From a checkpoint of a small transformer trained on Wikipedia.
Training: a variant of SOAP for these matrices, 1051M tokens.
Each number is 128 + 24 x the weight over the matrix's rms, rounded and kept within 0 to 255. Layers, rows and columns count from 0.

# layer 6 MLP down (transposed), 6144x768, rms 0.025, rows 1788-1793, columns 512-639
[[ 80 148  84 157 173 136 150 125 131 135 132 130 129 115 108 102 157 122 141  88 111 142 160 173 125 182 134 131  92 177 126 160  90  96  90 133 138  80 134  92 142 140 135 167 104 130 117 160 109 149 173 103 142 143 139 200 156 167 112 108 157 139 102 143 134 105 130 113  99  93 146 124 147 123  94 127 140 111 127 137 120 140 136 110 114 204 120 157 121 147 137 137 134 126 133 106 136 118 126 120 111 117 135 145 147 148 153 131  92  88 143 127 115 166  82  88 137 119 149 109 139 129 106 151 135 195 187 106]
 [149  88 148 154 142 106  97 140 132 132 104 143 130 137 121 116 124 101 128  88  89  75 141 101 101 107  82 132 138 158 109 122 114 129 166 103 162 180 141 122 114 100 165 122 127 132 147 109 141  74  90 100 105 127 163 141 168 155 147 123 161 155 149 184 144 108 142 149 156 151 107 145 117 156 127 147 128 139 133 169 143 149 134 146 101  88 143 111 119 130 131 158 154 138 140 130 105 148 164 131 146 130 122 138 126 124 107 119 159  52 132 137 158 105  92 116 128 123 148 124 156 155 115 149  80  94 102 123]
 [180 149 126 129 114 110 131 172 148 124 111 150 111 131  73 104 106 137 141 118 111 122 126 120 161 132  96 118 127 127 155 110 131 146 133 135 144 127  77 155 107 100 120 109  88 155 131  66 146 128 133 110 110 108 122 143 143 100 125 106 100  96 116 158 139 128 122 149 102 144  85 136  98  80 125 115 136 162 129 147 117  93 107 150 108  95 105 145 103 108 149 139 143  96 155 137  98 109 116 156 114  97 107 151 121 137  90 157 112  95 178 121  95 134  89 107 127 125  94 106 167  92 142 124  88 120  72 119]
 [102 146 119 144 153 126 113 136 122 160 150  76 122 130 117 130 158 128 129  96 113 122  99 134 130 178 150  77 145 101 149 140  71 127 150 138 191 168 127 159 128 125 137  93 146 145 107 131 171 132 122  96 174  90 110  90 136 136  95 133 160  97 118 108 108  93 138 139  98 110 103 127 102 129 123 153 130 127 109 143 139 139 136 142 123 145 181 138 149 137 107 103 102 155 190 117 117 136 110 127 142 129 121 161 114 103 118 101 117 121 110 127 102 103 142 139 147 168 100 125 137 134 169  55 147 171 117 139]
 [105 112 104  82 147 108 130 128  85 113 131  97 117 143 109 120 156 104 131 132 168 194 103  96 143 112  81 113 153 141 111 125 118 135 137 164 120 107 115 178 130 174 131 133 116 115  87 106 141 106 145 120 144 111 130 117  94 144 165 156  89 125 122 130  78 127 121 143 111 151 130 157 144 102 103 155 114 111 137 154 111 153 136 167 155 125  91 142  94 166 139 143 146 125 121 166 134 140 136 134 160 120 122 123 112 133 113 105 125 132 140 128 105 151 120 111 126 137 123 149  87 129  66 147 140 154  92  69]
 [ 80 102 136  65  89 116 106 111 117 119 137  79 110 146 112  67 121 105 155 124 162 140 123 129  98 115 159 133 145  96 133  68 128  99 126 117 110 131  85 139 124 134 160  73 146  94 141 135 166  85 175 140 140 122 120 111 134  97 111 121 103  46 140 139 134 154 135 126 155 160 140 120 100 113 147 133 120 122 151 155 125 179 126 144 120 158  96  95 136 140 129 149 122 121 140 115 159 135 125 119 119 122 115 129 102 126 137 123 128  90 118 150 129 148 137 156 146 119  80  65 135 110 147 121 193 130 155 148]]
# layer 6 MLP up, 6144x768, rms 0.025, rows 1789-1793, columns 512-639
[[ 85 144 124 124  69 119 114 136 144 141  84 147 128 121 132 154 136 102 121 140 124 101 153 138 172 121 106 102 151 103 143 109 143 120 124 166  90 129 108  89 163 126 117 162 133  86 159 120 162 107 105 103 119 140 127 130  83 144  97  99 110  80 127 116 125 163 117  59 153 161 115 137  88 152 155 126 120  67 140 155 110 105 105 136 120 147 129 107 109  81  98 136 129 102 128 132 148 123 139  99 116 101 106 124 133  94 150 126 123 131 138 150 140 151 151 139 101 128 175 122 143 132 130 110 112 142 195 109]
 [125 137 131 101 126 127 177 125  99 124  86 130 112 110 133 165 154 125  85 114 158 129  86 147 139 117 148 141  90 124  64 148 102 111 100 142 113 133 129 121 144 173 129 160  95 157 124 130 140 137 116 152  86 135 132 122 142 142 169 108 102 122 126  98 144 111 153 125 158  94 142 130 106 139 140 161  98 118 133 158 120 138 153  97 109 139 115 130 116 166  90 137 140 117 125 140 130 131 126 119 138 161  86 128  98 111 101 105 162 135 126 112 149 135 120 143 153 137 132  88 119 159 138 137  97 130 136 149]
 [117 159 138 174 139 140 135  82 120 185 102 135 138 142 154 153 135 129 168 112 145 138 104 159  89 107  88 174 129 125 124 120 125  94 108 133 133 135 108 125 106 132 126 147 110 101 141 112  97 114 180 148 148 119 113 139 128 103 140 117 128 158  99 116 136 142 108 120 153 156 116 120 173 147  97  83 152 131 112  86 124 115 134 106 126 110 140 135 110 134 142 140 140  88 132  86 142 129 134 139 107 107  89 125 127 110 133 152  66  95 152 117 109 128 153 142 108  75 134 156  90 136  96 111 145 164 150 105]
 [134 102 153 139 141 124 132 115  97 194 163 167 109 106 135  93 104 136 137  87 143 139 146 135 132 116  78 164 129 103 104 138  85 119 133 163 144 103 147 134 129 125 118 140 158  97 133 113 139 144 112 123 116 118 134 117 143 115 129 114 173 139  98 138 132 157 123 121 181  82 136 148 169 116 100 180 116 165  98 108 138 105  92 122 140 165 150 166 120 128 119 111 155 105 126 149 119 121 131 100  88 128 116 120 115 127 120 137 138 143 109 124 149 125 129  92 101 131 121 106 124 128 161 116 129 128 163 140]
 [ 88 117 150 191 159 135 144 127 145 128 122 110 139 138 152 148 120 115  95  78 127 113 157 128 146 146 135 125 116 159 180 150 152 140 150 110 130 163 154 149 165 114 148 184  99 143 163 108 123 168 101 167 111 102 163 134 135 112 129  71 172 147 172 120 127 107 118 100  78 180 117 152 134 154  96 156 160 142 121  81 119 123 117 136 133 151 153 130 110 116 154 153 128  88 152 116  90  85 142 127 159 124 126 104 154 116  91 173 104 136 168 119 109 160 140  90 151 153 118 204 136 136 126 149 157 135 133 167]]